From a checkpoint of a small transformer trained on Wikipedia.
Size: 4 heads of 64 (2 for keys and values), MLP 512 squared ReLU, vocabulary 8192, 12.8M parameters.
Architecture: RMSNorm before each block, rotary positions, no biases in attention or MLP, untied embeddings, value embeddings, hashed n-gram embeddings.
Training: a variant of Muon for these matrices, 141M tokens, 4303 steps.
Each number is 128 + 32 x the weight over its row's rms, rounded and kept within 0 to 255. Layers, rows and columns count from 0. Numbers have three digits each. The size before them is the row's rms in percent of the matrix's.

# layer 7 MLP up, 512x128, rms 0.112, rows 0-108, columns 0-127
098:163177128144129144143122076099138116127182085150121105183080143085171107132147121179139146111092042140141133144160111174092078172142141168131128113194182149123115127167155140152165099105177110115206125148145167064187138101108131081123150152169149116058128130125175089176152139099120082105096061121137141133164131121146077091149107111162165162126104133108129064148145095141091147160078
046:121140090196156132063136157162176147140136102095171104149088116117128132127138104138108153112117158121199158105092131096186173143150123121105142165107126138097091146114154191126126073117160108127067157128128119080162106188177068078163106118129123132142093143141076168182125135082103150150121086108167135133102106085124155146136200128094090100078142092153187101077136192094130145072186
134:178106100125106096108158149114107135122116174150207118127067124097142130177143089144113118101123052092132151128162165121060135154104137121125153114132141155160122132144172098092066129135109059158094102114136119088118078110091145081129101139026133164061116110071137124127183078092176144100142115053133154109106143144186079127095151097117201142131139116133132135142159161146155159084151
104:101143090123123163158124137125183090128124084142070114108110071178061153069127077109150146112122126106141093181173116092137108138106147154108090139134084071125067124174094129129123119126152134136113051158092122149135118111085197113153172146089168208107143158112107114089169081107182174104153120117114126145129187125120135150109128068151131196164161170134139109099081065144161137099095
115:159050144102130142123164072144135146148068131145117144131166149081163146122113113134186145104124113135189144125051146157107145159121139127088124117121131187158147042127123157146099155142171154082176072136148160159165093178129159100127088110094197088113101131124134165105152154153158167122143068159169129102111106162173130108156143136129119123102118055099094115163144040183175127134167
113:136102129127112148123133169056143096152146162131123132131181235117081142090084141142156197105151086095085139120157124124124128074096106129069155128156178134149149154170124184131153132114179094154127173111075083094113140168118079128124156138149153154093064139158111119127057106100170127163107137141085153129169139169075052129092149179089156121122136171097108115141174170141092131150122
105:163096112138103133128136127130167174134149165097160183083103184142126153226166102166122145157165154184087135139123139193119152169115195145136096165173156140132180143087168139135125124131105065153161142167165138058157085151118103106145138144122104118116113157058146102130102133163169123132137097129118172099139091112155152111153182167227149152140122105123156144127170086085170131105176
098:171161114105149119150104148146091189139147160165154192095133072067134091115153132135163132149098142080085140126070145120114104113133058134041142138109104134158032108144069178136115116075134131155129164087140137127156079145110081116143174150117102208104156086076126131091085139124135204124148102121100114163132107164116130202147147116070127131127128141153074123103127167135130148118119
114:219107108149131164172137164112113142085141136159164165092141125088121160081153130150158126130118139143147185193132139210136165048148120166119137111156115134101154148132156113208126134107080133185196181116106104101137164128115121118062122152141192131084090132111054101128123191092117171115104120132108101176066159139157101125131103123104111154141148155099135088115177146112169160137132
068:103115184142134097107144086125157089143075165133163138146109145084115117124149162084045121138194069143085128080135153175065108144079166115129095112177109100107099144112150107159144113161146140192143074078124119122131128164114152178168132184122139076135132167173127136146118180077179130101118188102113120100094138103111101146144154188137119162193142141141134124113083150093074133155203
104:125144081122124151182132079112149150082154127150101139146068138160170134126128151108149163070100140164113130146153108143067144151091109191104129089124077185131128127125088117063086106063095092098129143162140139173154193123126164084127143178165172122094121176092122132165156098108116118128196120086142181101167151087114123148116146082159115149135114145066065090131142117097079065158185
161:129132159130120059157123169099146147090143155141177147126139133110116131206116157068161105070170073106122106119132150161133192096072146105151117139132119140164086141126119143193147123155181132130201114111086123116182111155173129182135095121113208158090108125143153096151124117054146123133158158139145169123112098122160193072120112111170174158168089129077143089109110078106140130196135
184:138084135169159087101084178111192165197137111174140129178131110087149184165138097161141105175180093157127118155147171134102132159137113123130089145083128115145080169120145121132106086135137019135119150169143092137101126052113150083167114087094096150112156163080113093148092114096087141155142130096077120159119110140172152137139167162126155115101151095178163068128120137133176172078122
066:088120108123060089091151103111129160125163211108117164100112182119147099099117151137084125094218128099094066101141145100133151129163119089155113097168095130138114126118130146159139202095147145134117176159104148074107085163175120136092131144174145148105132140106143085144092176098166040123089172126069131128069117104072173144174124198123138107122163111105124127151115134087120097163151
070:099075064147112151078163153180086136132107110128092166124106153157131127104189098098150151151122115125137107104105156148113135154129143117123128162117106109175146129129061148140094154203133152144134086153089146122129124173099088115066121046179186199141131099152110107078143077102208123122192130143144146123152153208103178097078168112196107142122118148147146150122087152116125128082133
085:151124161099139174087119197108136149089176154132099145130132117111056203181152126138091130174143171125069127095133161102095079151119130137155137093131167107146143143115173161140100142143149162152106178082153108050109162125078139147144195077128075143136095136074182152172158125067167087143122158100061087133136133065099114133191085116101144117139115120100131092098165132149116134125098
097:101081081145120157083127130091138137152116127081120064106092104125170141129140091126125146118140119130139090132089120129101134083102125137062081163144103090177090109132141102130104151114135117098145160133133175110138130111132131168108102154035116088133111079194164117119156142175148053114161153122183188146122145170162163227176079155134104181134106138122067062128157148088156083131158
109:103104154114163096099159156158107149100153104128178109143141112115136073127096051128196094126163079115212098137132170157111129157144109172146118100092070118178120118095070124136120102146116145122164105109124104113189126110128104140065127115088119138163110161123081088135198074178101058155109193165156115086146165082187128110095175075137181089119146144152128088130133106114113128120104
109:095092110104141134090139207171156127152188161116154140117097128092162037159109146148110114078115146114119077157170188143096141129190089176123163087161152166155130138140090073112112178112164146115128170132138138123118153060073132125144159189132124126174135123100125126158107116104168118116161128126167153140214191080159137103208096132110099114139153094162096120136160160113170153109129
091:137101130179161166129121129184048093145066136168121146132163143101136165132141112156123144062123085183098131085157164114152043156094182146077106130103109138085171134127162131135153101143167111099170154135168188166129160100079090090123131156104212118123126133085093091137123165154111124104111103145150102170087093117088127109153114109151104188178184117143075108101159128146116135126187
100:202200151102089143128134144128164163152185083117128152108113125089144045152092096083101187055140105098102117154104143093133097096096164109164151156088110145180096137145181131170103123135107135148099181140175103123116128153139127077123160145102135157116068082151105166156146154141135148103092108074137169177128112138122121095146163129124102131083122115076103164166114126131182046174083
123:133094108125132151111158193163175145141175051123090138172120182157134103150065062125165145089107146114079124099088135129125167171088121105115120173181142171097118138173073111080137146111120145147139092137087089102142148177110127156133082093107092130126160130204116186160156136142150100151164105121178104084164084162112139157088107144144102065144176080187119112116139088086109121117084
116:130129175168133103118131100175109110123136152118118092110186184073116125129087114110082090128149138153159191166136108188113123194123128128099092140092104156082137156140162084168156123072107036158130127121173133162144077115182060052098100163122125177139108095117119156122101124149154161098105090176084071142062114142145165080136135162121098133154108097107157128104123170113102074152144
092:115122136140168132071131155194062114140129072132068107117080151141094117127103163091093111090138115092135108130136172154105183139110145131142137137095083157175101137121139145153148133163141162085183167130058118100155068108110138138174146123126141078084102148159165074106117095175163143093179127134086140134113113132093168128147067126089164174139205182177125115126139168171138047108091
067:110156092138108122088193107128071143113116126136165108081069158181122142141120152087163058126125116142097154144111095121115094150148127147129090165140102074059072130152136093171111129120081109130139173107114090113144132132148093087202139086152134172075167147092088108131136115173071153148142110117172169065132097130097163134147103176100114061155185107112120178066080127115083094129091
095:126146127112107137130068127117186103131106110081101104109126043119110138128110111144090154099133090076094155134150095114177123095146106137147075142102089149138148199102158122135154171138127149173132144084073130122125157104073118168150161143135079161155085145135069094066113120128105108174166156198108140140192151118119149133190177099142104167160189141190120076150141189157149087079121
125:175092116123070175164071081169146240180159098118149136130152174103129096108158093116110157111106142092109124160137089097132134120129110139140191182143075143099127191150105146116124109117082113119134069078128167116182135125121156139055160155159117108131078104135104122192077110116075099101143137134107095104131145100163141088169118147185180111098125088169118135166157139107165093106118
087:080094158165090180149087129135108108126118098083142167108096129127152093137132165145199180119078169136146154226124099070188131070118141192190101122122119143119042181144095133087141140149151074161084118118125108107052170119121114166124117086106137181135154152160200109142121118136080098156121107145116150155136113130116147175134130145112135111139125121115082141155128117092081189120119
100:178142152176152126176144095094109147114127170124103094134158156159137137142073168143123095197127099094149163107101092157120107112107164182109119129186132144124182180130120133148085186106174099193152123070149062114124128111108147106147137086094111113049146113115158141133137163122089043184122169109088112139126132104099157125136086177162129178092153177098102094057138115115137112119067
058:186187081117115179099087087127154143163125101069137094087155081153146119151080143107132125102062139079155141127151114163106147125109124162146150150181110147125094103142127157178119136166145136152110141101188076110126072139121136089125081115122154108143105137125096129103119144096135127077184157179107028184107168088196106106118103161108137098123093081078092125151126102151095054170114
130:093053186133082096185106140174192134108156165186185121180137140152137162101076110131162135184122139113140115124110148064125085072147147123176099159093066179117141165133111130156125147142109149135125171103120121151179143088129160091166121077110143181160122159157119166132140175071091103151140106091131138118179109124102151126121075066147160130142149124187141126128105102195094173128152
070:097168106185109113166117093116044156077113199146148107128164151148149182092148122191178119147147146124129100126116135180190107064139091174104195116120129124142156075181152179187146121136112073121136152158107140140128157139123109099119114164096071086114112077078159133140132115143118154064069086116115087093092125149114168164142125086149102145150066159138109159151106163103159138118143
096:101127151163128208079134097136154141142157145126119149091121142073150146109101110134115075188082123116141191118092175173164140133150104169119146124160117100136147136127118146073097142135135129102140099141092143069144103133099097156103109163096108093143176073164090187204137121119129123143064126135073124117186103170139107142134185122075109168120066113201110157111127112070155167057170
155:133134129114162123123149094147106161101112090165172070130168178144106122141146135189094112113145139104089173129097106144110130162180141144115093043084066129141136101127080097135133137077096170169156129147125157153145178095155072115090187088108125111061155099140137079103189090144128153104108063137112128120171064124107081164075143138145103114168118075156105106066185154149139098151108
073:119138178111140094127135149134143161131129082114118152122119136142105165123220107143153180187134121178094085180189107185108107139130138120114117118141123118100129174134121127085113160176123105108125082113159170099110160112064127069115162061179149156142150143172097092155108101132104159107149093151111205157125139185174175133147125146153087087162149129214117099128197138103200113146110
093:101140087140114095108095126127068125078115107118141179093124167102085157179169095168100134101160090120092147153129094116128124127140174131118124099133102161159124132110131174120115112113095166122081106142131134110107097149169068147168077131150166152057099160067187118123225065110132140169067138110116153121131069197116083121147189121107126131131114204157098154117109101149102140194163
096:118119109157132196123101146106103111111102114148107144090088150023167120139106106183115092173121138147141145168138092083093103144129144098101115132105156074078159090138122147134120123098164066099066131144101157145177129114085169155125107159143121088101138121133164178207126131110111155039100141126125060139087095102102121087152196194115150175142120105157099159175132102138158160098142
088:158128122169180130114104107128160092109117155073117145111134092150135095096110157134090190113163175193145082146146173143136141122112106147095139156110141109105175164108165189126212090143203094182145124114123157122138142131170128163113137099117101125150132150116142129151162155095210132179110145094192127148146072129148084109156104151108166161145071081192114143171161198074154129114168
099:171098110118159079116130067161132187158144157189161117078151153113138093215152123185122159150128144152117131177134109089193196093153142141194150100122130128159176140181148137179111104111097188168097153092143159097163175141089154195170148118131089155164100123142105071145125147099129124149100125114132090097100177081134145120197155087135128136121109109130094112146091120151146126120184
106:123150118105157140119090176093077197090134144164128130134134136150093134159104129134116150150074140189107105183108131081102071161145085126138153187145065117091152105196147140103158115078152107161095134100184189146150163078159139155219134088081131177049113129105154134134109116113097101127077143085177133138138136095147123136106135179132072142146116150179134194091138122143132122155140
074:181088129153089110134056141157122103095120162134072174123145130133081122154146182153106126133149118104109115180109160117112102175086122128098058155097153114159111116151157188165189093081123074142149116119102155114110179113104119117136111126186158133084135089151171085101125135166112062134098105078119107094127135154144129153068134110160081145130132122120126146182057129126135031123044
120:119065099131104164194096115114124150118164142107118114150146087201169167121175161167128059097102098163141094181093129106135108205111127135164072066131133168103117085160123109136150082104142146105166099123134139060129180141137131106135150112114107165123145141100162141109126138130123115151084122055161123117129157096119041081138146115028091138148144188140135153153135174142168112141094
124:109178147179074078172110113115164206115065162130133115121176091185082176178149077131126178160126139118158129142145192102113054129127160125141132168154117170142096124180159139156103131054133178097122096124140186056130096142120152098130118092154127106112137159163132106114129196137150131120075148115134159093160149163146160128102160145079152155145125140132070136128161208105137126123106
078:089121136120136136109096106112119151157113168170117171178076115111161041095171094123169152108168100171209167055116139115113125117177068158130116128095054141153141072112171121148204135106069073123083216156126170122149102127098093151151127134154122150142161166152155150146112124063156083145118133080121108143104136116145151116104171125121158161169136109120145098109092127150113133145084
087:136143168092104112090144104110111115166101108171112144127090131147146108124123186181161166077067084125116182159100179103169168126148090158124110094116139132130129122150133084194103105106080096062117172099102055175095172189134163138142155108101124186147078115124113128151201134130126130113165121155100162100108135135125141072132125122178068138165126097123130173139072130188130071182164
109:133142132165148115163107118096094140117129153111202138142135072099129107078101107165092099056131146178147113126124141181068122063145197111119124167120167138122126153121138169210095088099073177127158137116150165152133109107163127168111118077122177137111128138126129148145112050109118063147109133150168103084075164091193108176162123117119063164113105144096145158157122122172172146165154
108:089157162138124124127133090122150153106127114149103175091163118166192133096129087122090114126144176064159095104150118150129157150173070102179151151175133163078168107135175165131073186101078165143189142075113158218136128119143129146096103127176169076102103109150132156144139186099177133128094050129137131125081115111071149110175148132119111124113052111127115103117161146145165160151129
102:083080167073107136083137147109144163109114086077163173092142110138109117192157119104188151108155171160071130181072129120107061104191093133202119132103141146117098159138138189108138092105115141145181160176068098128145085163112143086139151082135107165080137138096129107110127119108130122111109158148149119163153131093170193155136137102189175171073139130162155140162105158180118124111125
114:188185139152106179102132115106135147160146138102095127114142147115048141145076136110074160168136098142131105125130129144131100185152122084143054066103131159138153139134146137107169114173158121199162155160114134083200176129143067176091105065146125164167113169098139122162186128108082119136159114110103085087089172124109064112118122130093137164151140109176176141155147093111146073094130
105:117120121092055156113119070158117109118142187093112170119185109194139110077141142160166124141117157161175178115117105122090044139149094081157199147134117117128190116104109140110103096138121137155151123154196083134201149120138094076120140079148162126096125141153130078155100137102114128098108111085160104087145145120147124042144067120123086115099118177098121137112151148078095108140183
080:093113114113146091164120160109124140069131116148092127179147093147164179122097142164223139110078094105087154092111133092135111174155167153152068102153071083126088104169083154125155060122067104117164100127188125127124116137124168100088155141144110103121159188082138110175111146121173133159144159110127120090164151140122156159195180095114161185112147142138096151053141126108181099114146
083:149156138196194155115112183120100100142160131195094100143135141168111086108129143186139169105121118129166081157141124159160113094190145119060090103119158169109100178110154108070137118139098152127137120097130145117101077134175079151199171134173146152115123145155142128178120123139102121087130187099114127134085154135124176104064086163126166153090207164154147069161152179134136124098108
124:065157154184174181176087121117081131146174089176075126072174156126097141140129119207127127125137096125156087138066132099177174195128097097137161077146129139154141167106087181136123143132116088108140099156131097164161150071167078155129132128149128150164152062173201112160130117115108104124087166109147128132100095103095115113065120154146130172173119162115119136131180126117152128080103
103:133126156145113094161210123144084085143128133228102138120058135106115093144119077023103187112129151060102084128126093176096142130123142129136140164160105172109133116108062065166132125109172114201196088109100135114144182120117135065078140153084077124100126153116106106108112109085137165121100117139150133136125128149126138164090105158138127096095139138117114120123119115167153083104144
147:181113146113134110104130093112054145086125148104079129132154122065106151124129164104119151093077088143073137109093115159132157090119155184163155108095130161131085061114087122106155071086108110143123145121086198088116110097110119079168140113116048149157128133186118064119152084106109115140122153202124139132110147107127119144172106171067177075165136137114124101087158124186085100084130
094:116141121188060117188127116190105128108118078055129169176128159164160125065145132169132145106102182081174096142173151134147073138157092102099174119153100148144109117138119124121110097091150071114141114115109104132122115139102149077103123090119128255127113145106120155153117161132091101134075139174127095185154175140120190091176155120100123101126140102097128141137163165128152185124116
077:139149178094142134096114160197124112168179147112164121173167110088134077132153121144159127149142170146099123127103174136161152133174105102166115057131142087151133138182163169114111153073116087140149158183103094095146159132156116147125151197094205140145055117126209112106116170135099073104096087117148128139165159135135131150130169115116117154107099073115134088068062130110128190155157
126:128172073118043092129091101076168174181131135119115060139169191076114134117124164133081133094161168152140169099108123129144149145120181097164126073105083154143075146108054175142154113106135090224153102164137145118146151096136145098102144140130138145118166140125193112146127082094154161085097131120071179136123153088148104140115126108091143116117121144138072116150100112092093142185132
093:097120070160147134110205087103089104159161169145110104155171198175089108143084151127153093099184128165155129121143058121107185106130108151129072117024110123143100121128132113164177076125123089181108112148153114060094101132114102049113171165110113128122123133132131159130145150160103160107140092148092115114130093163151155150122158088158136096147117060164142098146137123093095145108071
089:154142188112143126145132135132094120144138130127155132105133146189114161137140144087127124147115122152103130184140184133089157133142125131112178083095109116164115168131186141116208104098127130159144142128133104116182096101086116098133107077196082156143105150139161203155171180083105136138051140120171134139126114164180122050119145176105103180152090072184180152065189143124086116111114
105:078108162199108121171137156099071122161133084171140049141110129120160139084089150122121103069176164095105134142140085178140153100121123072110146151178170114116148173132104138145125093191091105138177191135131109171119171126112134116113100118120109150161123092107145111144049137115139070176161124151175175099103103143163207162104093157167199110139121160110130136130092171095134116105110
102:131108149137126099121115117059124110150151102154133168168176175131169079119154146153129104136085128134082105116100107154094110142121174141099175090210118149195131058099102098111146145201126141137108143036140129138087127107117143150126171134115169137070129167189124133137074133114086152116175127126166125144119152188110138067090101142154145088169125166111135117185073083115195084130143
116:180076111139086146060136156194155132118151121095151129163151139110068186145156084119166148159140172160067142158165183088154125154159172070145176116156139092088095111191136145132093136136128125139155163138083105066154183126152176075116132117121164104065140175152163129171209103147160135086122114128114124103132103117114082162075166142105136166124094133146146111135091141091109170111132
105:156097143162128108135119162130138111091125155160135096103103203135164173171079121188157106142159153181136145124140148138077100110126132161130184145158130170111114112143106128151172139115082162119095161167082122116145141185120180145201120111145111116098065175118142118112176141142174100081118161153153094128124121142151105093157170118066083118078158100089096185087058112118202058160136
086:148150134137156073154177111086120178172141137146108154110118151110090129162136110131169044108136112123135123102140131174132118181114135142112075079097162061061124077129131094155109132102124187168124168125075153106124152094104136082145096104134102140172164126148129119143181075059097103126102176174095133201114134158130147151141080193156153168084133122136198140128133156179177098089106
093:151068144174080150185065116121136149126140111116107185135174148102117149117069143157126136180113078106107094124139121070183140143099099136064123123145128117114102096107119129103155124145155122194173145109108177117218128093144189125101075148133122163171181087187165085129137139134149121104155126151143103116100090120092139132163060075094116134120133165158180199105159107132173089094120
078:149107140130102138137130152127131118125183072148102141100162106155125096089111164153142119130125112090106059141164074131101148166100176122095130144123130176122146105075127070166113111106131130111127107116205111119120115079100148115107153143149162108138098184164107113176131118137084057157106113073151082126154138067131117098190210186170149127107140238096125144083129097125127104164060
075:132112163164100083171136109083089142088166119131126107156150160201103142121139083071112091124114108109108160161148176142103112093131110170132160193123187169133067090098126152145170140128139143158127193155127139131117134078101095131141077130098078080098096117111164110092109122074132165114144152085093140134124195105193109136112122100117099127183154190139066163081199139180162129098132
134:081124145178140146181123126133160137140147125157114160079169120138159145160107164154111160109140156145119086114147123211098076074151132153135091144151094106187121185082141097169174099108136166092200116177068098151104160114069123077166135113104067138201176086109133134129157123151150136136124136098205171156163129120116108156081116153133095100131167147118198093155132178146155141115125
106:120100197148119174144153077154163109169073138175203134087206176070095097136156116119155107106126078082088126065076146143067155148111116069107145102113121146169118164144126105109138133033157137155091092158156087122137146125143105094156068149129129140110134126112096130107178155134117131112134095170105152135154090140075195161125141144145082078155107102116085119116172142116118142108096
107:134154104140111105161069140163106131197179168134145090133171122178151125143072096145067163179109086077133151121100117143103106193143093124181163149102096179160159113103083142129145109159154064150140085134163126161114136105128139142057110089151092131079122158096115175177068111127138111127141117100148098111092112158140075092162168150148111130129157120171077163134161096149130168221144
070:122118131182169112088081102108127154144138143177186167106171145083145149126174137139119087228178134145142113131126124121119128158137110162126106124134095119122039153178173137065098127126135086136116127133087093156112120066113094125145109147112116088128156148103128145172115080106136204132132164109116122164083076090169137124140162120133122148118103071214165120035113130136156141080080
108:076125153129128094077171188132126173116141144165149092106202068130091159101108132154159105115097070128073127116203120163239152138112173061122117093139107162138115078047128137150151123102131138083187127075103107119129144117101086095150117146128163142115118134099172139119076126141095090121147148098084144129148177147159119062090125176158114106120135106128161167115129166129130099095144
114:135089158145158127116118116141102154117127122201113140156086106117140146107153123144152105099120209109121145139144199130137153164125095176100124092154098158088163144125162116142183103108163145156133140140090099117061142111114096092145130116125070117151057171089150199095133150153156083141166060137134148081139212128135163134136158135172149124064140090090130109087129147205070090158072
100:150055145131090143131101156188160130111143104143126114097183133158164163112131165192144117151132117171163079093242190136111120088118118132147129131175098154139089142119096185129179173151160129140095056175090139072104139168152098121096167086123168152106127114145138153119102149095156179096129162121137109190088144127106161176110145145149143126164170103143132097146136164150184134194120
099:128149119129125105126130156148094145116104157087106159144094115174120159142061116187064140091133122195112080123064108177128148102064114101112138135102120067135094085144094170111138115132177138150149140113096140160068141161148125148125097147108153134102120090145143097186147117120091208116084161121162114184170191122142115156107150146184143082053106173129113178119173149121186087078137
096:117125112109129083118119142178148140173136171144140128116067127154185186151159160167119133120097194182133105095127137151053101119109153107096141122170145102129149169177084118121163143069082058156157126128099103104146088182045181135146184120139095082136121096166092144092162112123123118088151173159167164115127112135111136173160125132118106130151171091133087124128131093131164064083204
071:102188108160130183143118160080104145116102173117152129124112112142149103108150124079121105154110142126124100147107131134061110138128146079115128134129133106210178140119187134101161204118131109113099186058104138126129150199131121146138134154126184089163142110123133192128115088119094152174133165145120180120167131147218105068185139146181105124076171075143085146079142167172105161129140
107:085095133155126110123138154151083155122060116119165150085110103134138161076129098112153128127115127130100078098048103130136089071130133119185151101144122130135122125155077065127073123174134167129136162194167171071149149151103127128131093170079173109123111199154110080152133148103108208142105102135112175105109150168114179134171117138121086180165090149132075110150194146094102100115075
108:163132101137124097166168120072149153087116199141115077083093125155164117106126108067141177048135135111071134079098114072099094155147148177136092115072138070126116139085126119190138089120151103105143138092105136158107161145068072146131090164133177117143109111128172109157138163128118166114145135115036133096149139169165143076116102094119114080158154116102127115131104122097088116137210
036:159126118111106149086131096101117074104162145103105155090061082137125090134112154112156080116138173167139112119105070077137108173157111127116173068131112096101184096180069115056128101091122128111170121116105058083067147082138104163149137110106169141140112142170117168170166064104151110144173094110150140107119155087152146136096113149080115135101122086131168187134097097189159091083144
090:191147183108185152172120145144105130144120170122158090139130165098084103198115085130121139097146143102140115118156079078097080146119202089129146111083104143136141095124087102132140159097177192149135113135092115085131193182143120146106168159076172147138166145113128148141112161056121132086141063124108122169089145141213154153101148120094111115169097152070119164066130133100128092144114
104:122088129175107110114087116153096116145122140162128128091061136175108100159132156180124135125163141079066118136102087131158124122054158162131111166143081116138079127189110135094170156140091136160187132081140106140132120097189121158183133128094127107172133109106173124130146087156160115160079112121145110083083103103110194093194127159162176175068135127121176110161110121137108176170047
098:109122149094137192150151069092137133148151133110169122099100083143094113176157062175150091084131106090092135194156124118043125085106147168116134127076094152165122101179144095132137149081116175152137122097144093055104128113143097155155123148129085110153113125146121156135183107064110186100184085089114145191150148084116169112136118091102105131100139084166103139137128196078156126145100
085:098121166122147155112172102137125248120122133099130108161151144125122165113120131114170153178075120143121122119049082147149104181105152153172114126127147120104149135068139165130175123132104091093174169130045113168145071094119103145107183089169139131100065109156145152134154087105120151196136148140154090185093123145095160164080132155144123134147130114135072079161150138101150145167070
100:125148144096150116126129117138138137132184091128148119137142166168167194176186107088081048100152127093146101127120157193139112110149103093137080132161184122064084118106152161142117118132155141129125075140099131105136134141145060161081099057123157151163120167106150196102157094118158118151120142151097112066136197138157134081078089123117107094185149150139055146133147099139070093095112
096:135129155121080161111105146139177176088128118122161138117064161124170095093149114130082060141126129119147116135097152133111147088160122127147110092112106113148110080201181136131099108134111109176152139083062127114140088113168140153197123102108143120121107062137089098102088098115084128112157134168149174119078108172103155139116133110142105137069169140115069076092118204194042136164088
067:153109122179108066085119114086084197147142114120163155194115126129104128096136140166115120163127086141147088128148154178090158079157165115125109148151127117136175139128103139101158190064161149129065136131130129043167153122120116110116111137111111073100160093052146130155194141151160116079054109184125110085101092147148133091136130149099077175097079110126174147147106134086182141119150
092:125107161139148090090103161094085129137121183108145141145122086109146157188110131131108104175119110132140111105062175166043116087140087091091206143117110118118183113150144097198134131080188127121171126134097141118162142110156182058104124099199150121121083114157154175159126141158133154164080098063145126175144150145137138123147134117098157111160108081156113139130176160200150121175100
081:128087110083172124153056104077060166100102165131124122156117125154110167094148083106130170125146159185126131108152141138143140119167133115140146153134105108167145063113102151113072120150134178150089116177125136115129164117112122138113203102176115143136126143114163173119165109057169116073107095145077114112126168161072130101179173116053101090156122085043128120082187113129126180129133
104:163153068154075127140133162157224134122137069158098146154121113163146089135150140184168187155122110069078109124171074084138135115118167155127120155141134081089126110159142122180090117130066097108090165084131131128130073131125125113074167103071138149184141144105174196106111154180143138158171113122126115160166147148127118117151138142100070153065092104107080102161137176091104132110120
119:122136116167085124142198128090131103179118133102152166138176214122148097178105163116172134107139125036080063090119110107088161140119131119195129173128107135167088136150132146142145071078165165139093140134158097085142160118082133138126139071156141128100092149101174091158107176129108064095098161138125154113126141116154168092127135093080144100128168131108111164204162145123111150187157
068:160141156169100103147144149155132124164164121145127144113124169064175110137178095095159148136083144169125131181169138192069164096076151161120121116198053124129112091132147084114089161113088127145159102158189073148130084116118102151177173156120112152103132168137109087093156110069157163138114188104135162139149076087134111097134151102136101166084191116106187104165080087142115137104113
062:227178131125100124123098067102162128147146127083122141154138049084158147088123169147149103154183077076077126164159137152114168141146145073102154134146121137154106163188088074092087109104156166102095133168092120094155158149129121140091138143111152092115130124172161107162042150114177174103120148162118170153113159141159125116181133125132136182100117177106144127123155144111069157085161
099:073105130121052152114120095105145121198143143136147055119159124192166104198158087139161130133128157112082099143140112136068114164095150166143094173144147094082098163163181196093082121134142125107155162132089110146128160109101136115122179137158166118081147140157120217094142148133114173095081199117139090114137119115134167131160152097123155141100154118075123149165078162139141132143191
110:163111199123100136198088113184092156158123081119129098062124114121128165086154113127123131092074132079133186101163141135051157148158165087102161160104106154129140161191131087146128143113102105069102084128125173144119139068094107117158124091127135171157138103109147093139106127079116175126143099153182190114180135067196126112151184156139144121145089160084131149147110111150104103079110
096:074112103135128141194094091075115183211123109128153126084200117132143192160128179137101119106068101131146104096149143097094121112100193120132142145117107128131090161137178128140105057093127099090170126114116191190105149139146108103125151127146158157147101151152126109141157052111133135050148148173096127082108130076145141109176130109108105114109130116122136162171097147137104208162078
094:152149128121082147114159076153174123179104096128081148045136084217131122109175151081136159103075159115130127101089122122166116115153139098114136168183161133086116101145102150184137102110087110160166091082151153140165070139119056092115140153132114128117100119084099120103140166133151122111148132121175140118163086168138099126181098246143112156148127130127146129138063114104166162163141
123:159132111135080079111094117088163122119143123125128149100178141109191052143094129076078163120075093056117126144224105187090117110137110155087183175130131147129092118183138134163083154124160122136188168114081079088162124111121132159088123148099113214163131129120132160164111146121136139116155160118137142173171136118123177098113151111059141100174132150134067097118139156137113143152105
089:110121112155117128178064118174159101134077188137153192068101117179157094157117112086113133146086127166140119090128111119134095156139101126109099072174098081062120107105156158119111195090193085144101151128124102143124158152057122169117158189108141095131089151178089173134148097143153184178096116099103126105105158098119160054123111131096122122145115155141116081109135125201129169109138
116:095132131137110107203122171168158156064118149096144131133165185165137172139145088076117184169068144155164151128106084130159147140163198194108174122162140170128108155153075092128138071093144086151196115109147169153094120142088079133103171092113122121089114142150207133152153145075110162143113057142131136114063120156117114127118112120126154127122182172113104138107142127095164148168108
069:109169127162148077094139208124168128120130147076088152177164195150102063208150139159143138168152053117122130140133108145077128130112099145152115139102125108156130123131131078148126176118148127154126145149083089112135132209153123105148142146054161125118106165024126094108150154170070126102111121099122151118167099143166155107083121110128122171180131089157142098148110092072164110110104
089:105153128114124170104133157134114143166110067135075065100140079110061113171091110119149136080088145165118134157099147117153124097137147121143057119171117189060083085130095171151119089085128161116094099115084101106137097102100109063164159115138118106137141110044122133149095133171115200173121173070186115157158151164097129109140137169151124153173133133122139104144102118170135159069078
088:157126168174126143178164150133136090123084089165102114146135125148104094090090119121104105096160129109066158104078142202101094201094135108147088107130117125174076160063100124138167109108084102189105094147128100158109167133051100111118130122173075103094175096085081157166109116144106161187139136131122145137132114088125133149145141182134185129123143121115098128138194100141183152194173
125:086147202146145147110109143110147157117130159145095125152177097158105099149165119112119099143082147170175109097116097189092156132137071141167134115092097095085175119110154150090163108181108173082154154089155105098167064135101147149134096138140116103108116148149087077154157161066120136076112186145138203152147112161127116099099173130111135076129147175167116110156159174120120137088229
082:166131125073100136066156132079090117136104107154120177142071100144137163127163099133177167152137131134163095118145145080159111151173152165104133144138082166188148079166121158111171129142108157110137089092111156107145149178067141115090155128115138123164082150170093139073141127074140170124140107162155156120136073198178170172081102157057129181149130088124138070178120137148097159070144
100:153086158152124157134086139136159146171117127065145126148173130098113137081093124151148116158082068147046163159175078151118179109112113137143144089070133102133147116098129145122164146099173103102095188129136091126107118171058087128084123125159136137085061118068112108121140120097165097156161093145118120165184091051141062134129096174117093123102111082101130101075160087140093092148121
112:132104068131116145135063136106144147175131142137096107064128107135137194171117126179106092055133106085180108107151141147167147130089119157131168080149093186135138150127134200141114081112148187139101142167116094125159150091120154161121134126125185120084110161137142120108088143052176123077114136186083146196180178108151080170114131165131078141129130170158092165122106112113118155127180
076:159125152131189083218115124115119162121161121146125158115153161158149117149080167153141096121171074124058124058132138132161167095120179105142140113190137153095092168125126089161075160131112076077174158138119143151127120120168108110185126113116135137081088130135125162108118109117169110149151145113118157110176156198141143111139098139158127082137083059111203129152111114065183078128177